config = dict(
    n_kv_head=6,
    head_dim=64,
    qk_norm=False,
    tie_embeddings=False,
    optimizer='adamw',
    beta1=0.95,
    grad_clip=1.0,
    final_lr_fraction=0.03,
    dataset='wikipedia_en',
)
Each number is 128 + 24 x the weight over its row's rms, rounded and kept within 0 to 255. Layers, rows and columns count from 0. Numbers have three digits each. The size before them is the row's rms in percent of the matrix's.

# layer 9 MLP gate, 512x192, rms 0.097, rows 472-483, columns 0-191
098:094104103113118137096152116138128116104099125118184142122130115100120102138144161147117113146202122150152158149146102109101086115114121122173124096162135132124126141167153163132162161104111160116177130084116159147132128183129160141163108116172119158125094069142157106135105113082168147117137128116117097087125132117177142122148173099132145103128091131120129120174101148115132121121162122156117141108143119127163171115116107090152093123137151105125108112122109152096102125130144150173149120134117131100138085092131147133168125147139154120125135129174139130146103157107089138135
098:079085128123112146126128106143159153135102089134134135132171174155112092130150131142108117148107168172072099110108117090080155110135097180177124180131152143154123159112131115098125126089126143129113178132187130129163112111146144131179099112132132133131124130129142162099124160104146106137148133124129154092159111082197154149104117143128134128123078125126077168125162160093157110136112123160123100118130135123129112146133133117135107157114125089088125131149125131114118165160139124132150139156119087129147110137112162108124097116086105126121099122132101125118154139107131101134
102:134140095139120135159153064115121114116161109122203111138145136111136135157113097123095153123163126101109123110095121139120149129127165093133153151109138099078130138079119095121135155095149063136109146120144063143131091158100144123184149124137096109121109130127052154095087114092128148131145131131104148116132151135144143169141119137107115146132130144117126108157134146111154094140122097167144081102134155137137148128128109122144143129145159165130157111116128137133133125096122164139114113146178130157136121153152166145157102121100103101083126106107108165139171126145122092127
099:146116090125132128169124099165123135123136132081148101131117093090157169130117089138136157108115142173102089133109094095141137099116130131127155112082097114098127112148133108172089095086135126126123091086141139100097108119129155088206113137121151126138128109153099080135109146149122061163128138151130076118140077145145099164116133147150137121138124124118098135144162120110107125130100138173114177151124115145119103094109114119097147126133138115123089152146138096134149098140112172152098125157117140106153089115154127112114120108127107170146108138161141137162108126111094128134
098:131108126164104181115111150149098144120124156078127117118104128122098115118087103150145118152101144151075161116127122122092119150121147150155111094113151110111132111115095130110115191119145063113138129103140137117125120124131121114109163146127102148102150129145131147121161144124105135123134132144099142192099123139110133179177150135156126112143119175175101118143138132160110102066136114092098134136128165089093173119137165137117111145098188143121125135069143110125150105143136169164139134114078106104097139136118149132173124154173146105111129147125129110127120121119153153136
098:119114133152133130161153080114101142119142156118119151140148098083129148133149131111147118137135160137096127158157133143080108109169122077158127139123156129100181121150113109127171130155129119130127102074141136097122114134173143122141132146148112091134116075122130130106118133149111143138152153129113145117066142104152192103123139102131174095116136129104168151166140133150180144102106123111158156148109158109117167126098102066111162127144124086107130114106166116152089112118151164154157131121133142119126173147128153097103127105099098176109127126121133166150101163140144138125
099:099138055133151128137145156156104136104125157150143115109166144101126130161138118160154183120115112164095149111181122106128146108148136147145106175155146129154126129133078105130151127164155137166123110151137115093154127102143139125122136105119142138135103117129117117122148139139117128081123126141102074109098100132117149120134164066164127103120103107140143114127158152133114140079133122120142127130132145174119124138089095121046135133113125123161120103141165137134121150146147146084136137134172123070137117124124134140096116160152136198121111158159114172168122126144106121094
105:118135121133128092182138139123134140097146141138133108098157142127098135112146109134094150118163121149154142131116123129123171108146175104129124177086138129096182098111121096129138110149132067131162149121135122117112131111145157125129163141165133132119085140154126120101097088159114106116135160112114086134151113066099163136127135134126099152163149101121093146207154149140160097088114110084121147110146121086134118162144108138122132149134113119132145123126136094142155172100151136098117134119187170118137143109123097141118070134146120172121121147151103134124139173118161156127
103:144141128119079098113157131096125148142093148118136134103125125128109125136121118105160136118111151165133126102124119105133114137142160139175132114165145140148130152115126099135137182087116159145158093156115101127096076139120135133138178098120129104079120155130104100126128109143134087103121147148135187123086131145110095120169129145185183100103135155132063127116118165121130147152100110135124086110100115141146118138110145114114181184108150156129117123132179120127118135140119151119135142118137118125143132105069113112144100055141155139146149157154138092147112121161117120170
103:133102092116137138138144122116115162181143167111151103114132116106142129082111123124158139092145129097084143105104151139115153124139136093134148085155106137107145159118095115136144176143126112140141092128134139100144130114146164092153122157118092155129072174164095108129136121142141128123119179115133079120166095140101156196106135156174137131094140127127131143126106135149111138073156124121084140138114134145150143126091165105109142160135106117120110102168133118120147159119091163084151158127090114142149141082129093142096143111158128119132141152120131147152174165151152139160
097:131110117091130148160128124134117120123095131126065106107122129139102155176174129127128140133159162148160167132111158151126140129171167122126135155105129096107079094160119147123142080170145089113142110132083132102159119133167137124133102119094167095168134099145148119102089123169116094103137163109135104135156158090136088108094154141104124096139130133135166139093154174141116120075116113105094109165163134109108163104142121144131149134146128175155115152160159105104120164155106134106147139109124158111153116144126133138105122133130165136144087107154147102146133138158123140163
091:149139113163117114116119109140127126112088144120127082152145107109100138172125090094133128155189093135089110152148125141115104080183151117137122117096122130170130144094084129154091167122146123149137105159148124156152141133123100111153132130106116124114143124146154104119067127149124089103114175078172109117127109095107156132114147147180109128126108154142134136126135150159108117090147143113120114150159088150154116103105079105139108153139166152110129119147154154125081108115117086171179139114119133093122106145132120128140139204142132097136115119128121112115123129139087137141
# layer 9 MLP up, 512x192, rms 0.0998, rows 472-482, columns 0-191
100:106125112135120086103124144119129114102139126142133060127109125162127135100121175166127164142140122138162137137125133106138155124161155145152104129107126158161078117140114110132149118123157138127129124072140123120143172123185184099131145125123149153114080122161154193185136102083143144096141098108106125147124133115153147145120125152145106149115138148149154157129121134110144131101153118084116120117152159116170099161183136123147106110143155118105132147122142144116066137141129141129105110105131117134098152133169148174132079111100127088107126149151154178106120138116086141094
099:149122143120113079149110120147154187134166111085118106168114112106099148160094108095119105131123077104080082144108095146138185108114134170128107110142128150124114094118141135121079154133127108114091074085132135141124100128128152118117126114114125126131100167084133120143109136139122166148127134115125107118126109128138112095138164095146097133112141165104131139165090133124148094090116122116104124131129122139139134137118142152121145158131157165120164149165140118116160129066125123159113090129140124093079115188143115143168090142164142112152103094123112091130115161135138138167
100:148112141140155129111137080143160146079151119100160119094148135113112148122079147082108149139129150141104068129122141195116109145114130162091112138147132118164121162089066102154118166094135124137098143137137108146146140152117130118126152074113104141135114130071118113116080128098120124138139111125146155174132119123119122106157141118131097122143125144157138139143127140124138117142077121152118143110165139182092104174118145134137127140069108181124135121115099128103114102126159126138123114125145161135133113176124082100092139158131104087106101159131120149136127112175119098150
098:132128118097109130151111121137134144103144140109153122084121121106107169134159107147120156144152134104169109136112110081086110123130127159128100152061121094139130135137137154097163176099116122111134138161084120098161100133068127128128109158143111131114124136161134126139064096113133105124123134143131122153092123115145105138122126128115120180168117127123082147102093118121134151139093148119079179118165119136080085091108129113125111130144098132138147093146158134121113123133117115176133128090142143109123107158089164080080123109133141141182166109134159140119102145151095129094
095:167160152141163133160177116134160146122112107171093096146100121113129111139113156129147119126165167161118130113094121100119091120165135129151125121112207138125136138120134145090107098173159112070102101143093176136129130127102141143109102120160109096151127147148101162095089146127112162112121123101134151110142164116139112121106143105120116160079150159109161132144128100147066139145109118140139118156153111136131118147161121119143146168117090132129162095157129133133134122105176114125141146135123060091166159154121133116140089138143145150107102103112122118121158140146139161146
116:113134105094089119123117157114116129100128074127113120115091141135165146144098070149096131148146096140143180107129132138187110125110138137110086168119142129151115084110154160139102139147099089124144110132102113132109153104095124091119123080152110101111126158140108093113122127109147059106129115098123122114197130144142114116119130103109115148137109130156107090108134173128080128108137167105108134122143101121151112170170144180136098126144125125144138115154104135119109150127124160108102101103119127141138112143118119128112121147148189132102091169172138111122107134096092152164
110:141122156119103144126116122122145133150131105109096155150104121152132132108159153101133054137147141109162168158081121122112095133139153111097130105077109129114140101151151152185131115100126104097120099118148133108149147141121172128151119192162140085128182170165155098101138100150143144157140135145160132131154156110125137145171135124108098138145155152112118135171097101128106110138105120114108139178119107102175174146162150125156129136141139134107125157106114122096134154093097143178155140111089115158115165143133120108149155109124122080104116159139156130131150156136149119132
103:115136137151133155116112125160118106164115123114127140151126128127120099145113149172134168138166157185145106148110111089102097130144091186125126058154153133138139141167155168121126080090122115147116139141100137140122109162169163128130090127117163121109142157132124102115120150120153128153142107122139113120131140157085126108164137142112130125161134122140128135147135150124128106122148113127170072126126153106156102126097148113144106082146140153163122111158127151083120119195114100145139054157120111152124116125122181155151127146124115098145124117065120096143174140146139098141
105:088121100126110123139150094114138132200156136115144145104154122115131139140144115118126143105116120143136153139143130086117092118112121137066093082119140095123133092148099133111087159120157148175135118153121127153142110086121130147180193188153147121118126165158105133115125140107100122135128145103132159147122128077185153146135120098140163135091122114109063134178132127138165126164100117148134111161107153145139127148115132147128085131120139131087136154120134121109158131146113149131114170105143132148119119088099068111080114086134141140116129133135125123164139126102125157145
104:158135139114125111101120133160170126169127154122136113112121165136100150119100132129142112115111135101155183105112143137103149123120127130108115125139123165124118105095168102112158160143143117139150094143086113146120144088177067182137166099121170121118136095134098142146123170098174087170113146119163147106105132142171139116099148104107125134101117135131128167136151108113137176104169119094095140139166105119170103151128137160105114116137086123121108097095132082133123135129093136142098119119155120075108144090114120135136160116114157127138123122117144127207124147131112092113
098:072163116150103136096071090099148129119144106122133187131108133119146110115124126078122131144137082105143114124145114084142132096139109155153155110118129137135133125106123147103174134108115137126182177144103129146142127140178146120112114109127155141125144083103154080172094149131117102115148141111096109176124134148084166147143131120155123099144092129129090137138079125171144125123143104133108064111119102127151171143150134166156109156129135135134104149111132143114101115152154131151121090130152129119195123101134141118125135122116164154121129115125087139162120154145178116152
# layer 9 MLP down (transposed), 512x192, rms 0.0974, rows 472-482, columns 0-191
101:119137173126116131120078143070109141113142098126129098149123138115123173078125124094104172066118148118165150131131133092141142096157142135132105109121185138126116129149118115101115094096097105095093121139132158102091087119136146123128120109119134134159145166122131095123126108140098147133117128144112143105134149152124112164107161181126127098120124118169092117106128177167146096106129136141156136121130149151159151145103182090137149128106149156141164111091123104114163135135061086114138112147117114082156150131161151164126174115156126126140137144105128137099139083125133143135
095:110159120115134125126100110156135134137127100124134147160130156132141125113131129109114139131132157144118110132152140100104114146153101071143141121139144123172149105135168113158151124122104130117146170135100088130174175124149121112111119088087142120106118117142130119121135155124119134142000148134098140100124132131111098110155102150160090107155145120119128078166130157181100134106129121121123134173131114145080171119120125122105129137131105135158127109125139135107097091152120038134101128157116144103133125113106125135102123150128143153128128118126146133121123123102103084123
100:148190103133127105136093173085143096130108132119103146121108146130124058104141115097130084128127119117134138149153106111142105089158150125113108114121100149153110106099109118123132138107140149110142151128129097149125195121111143147089157131122122116124103100131136120105133151109146134130096102110167151180114167091083135118135126159137161146139107137095083105123095094144082136131161116098112095127090108189110096112127130151117150140131105139157077082131140117177141147124159130134140153122127136127170100169121128155102137133115058110117131080124148118124150126106128130116
100:144164120126125151097143149094112092095131111139125106096137116140131126133151166142119166126148114121129132135114134171131087148119145114138152115133149144132199134130135079083060112158148083135126134107112101121156109136119115177122133147167101096147138103126106143107131142159132106124115152185145100128118133122140118127112137134144144122143072081070116120093093130086125171161127119110115144157125174131155163120110133148154119118141150164158144149133074133141144152143118121099106132153154100117118155139143147171161109127138148194102117087147176114105144155115131139155
096:109081118133107148117112142071118143105120147131138150114137114141143106152110070129165135171095117132150105156113098134167093147154120132159152131143097108132148145106137165141122146110097088144132134111129108135137092177155131161132179121059110165116111127130115134136132125109137139139122128111124168137091127125130105167132174083074133121084097110145108126125079107106148170132120134135130153122118144113128130135117111159068099134151166184138137160129096160144133119103104144113157112120151119081096121090139146143136137121152147142099143144143118197112133141119159103090
109:086155176165108146125152102122143159118128132106105113131101135138130154155136097125103130155163137141168123148169147121140125097139127148129144101176110121142116101121168098131153143090144124117085184102114121114101137146091163087134115125155058102151097116151082124156095124113164096145118145077114152117145128130126119130114160120165100086129131158137109158168100130142111125130144118118103160080171134119152144186122130096116110138153103113116141115100108128135136104108132075145137101138100122175124127120146169141119103159140161144121121099166148096154109163135094143128
108:120149144146070134165079110097122133131137118095136160114132115118157171159155128125121107109123168138164167183141113152120126145100131089149161160100135136145149111147088155134125125098103100102139128103125074125135117117161144128122151153119109100158137080127140093105069158130140152106132151142133126121148115128105151156169127138103095131135158114125148190139105131115095103130126087149152088120144125133157132125135118110137132127157156078135124102101137141135155150107175112119120142123118113103122169147104129140161111111149102118167159174115165148167151120091200119129
103:120120089109089134111091142142098099079154103116112143074172139148144167197120153158124114137121137121164090130155126100127150117145125152099168122154142145119150114128088128126091099136122129150168127148130128132103131139192137087115118138119124108147110162160130121138095119085141102095144148139107139121144136152130158128174146094127160106121132111136128116145100121114115148156146087152137172125125112132129158117117094125146096097146143139114119216116147143114131108112156188138159157104128117124127149118133165120119125147109159138094065153134102152112084122129155155143
108:163172140116123141167171104089090129127116119087149122087070143138136135104122108137134125133148131141118168133146097154116137166173137102177137157080146144129128136149137180117126143123138103130164114131106144109135114106119122154147136113117118137132125163125174128074167083129116111137123118097149131124125098132128119139135109114108191152119117157120172141119094131130108143110136129145142116102114138074135131140098151158115118117126132136043104149152129120159126152127172112116143114103157127140137111056112140121121171152169116135141152126154117166168131128133166113187
105:094131139146154158117134142119128133125165108190115150098126154116127146145115139102144102125115138185114084092140121121147143145141135123165162124099131136110100104155135145149124169139131150118117156168152084149142159106140152126105147151103156102127159154118120127153164139135140117111102132143130156146082144157131139134194103145091121128141152133096213126134179139135104115151106168111136139124144122123130114090148111173190141136145099144135131140106142156187121145151145131124122145142160132138168081134099106087122102128121158122149097131124165147167129140179140106146
100:131048114104107107129097108144147120137116139118139124139177152108132131143136098152132127155139137085143088144138128159145128130107172135098183120114134136144106159126138116131151171078140103175114109140139103115147102118134128130116144138110153126108141155123099104132151116150089138130102129105177113133177083107162130142124165075086126124141111128128104169128135116071132131154123095126128154163096128114071101113105104137114149111128105095161160138160124157094148140115096130142129149138130111167129117122105117217137122148103121136107101125174161125109117162138157146120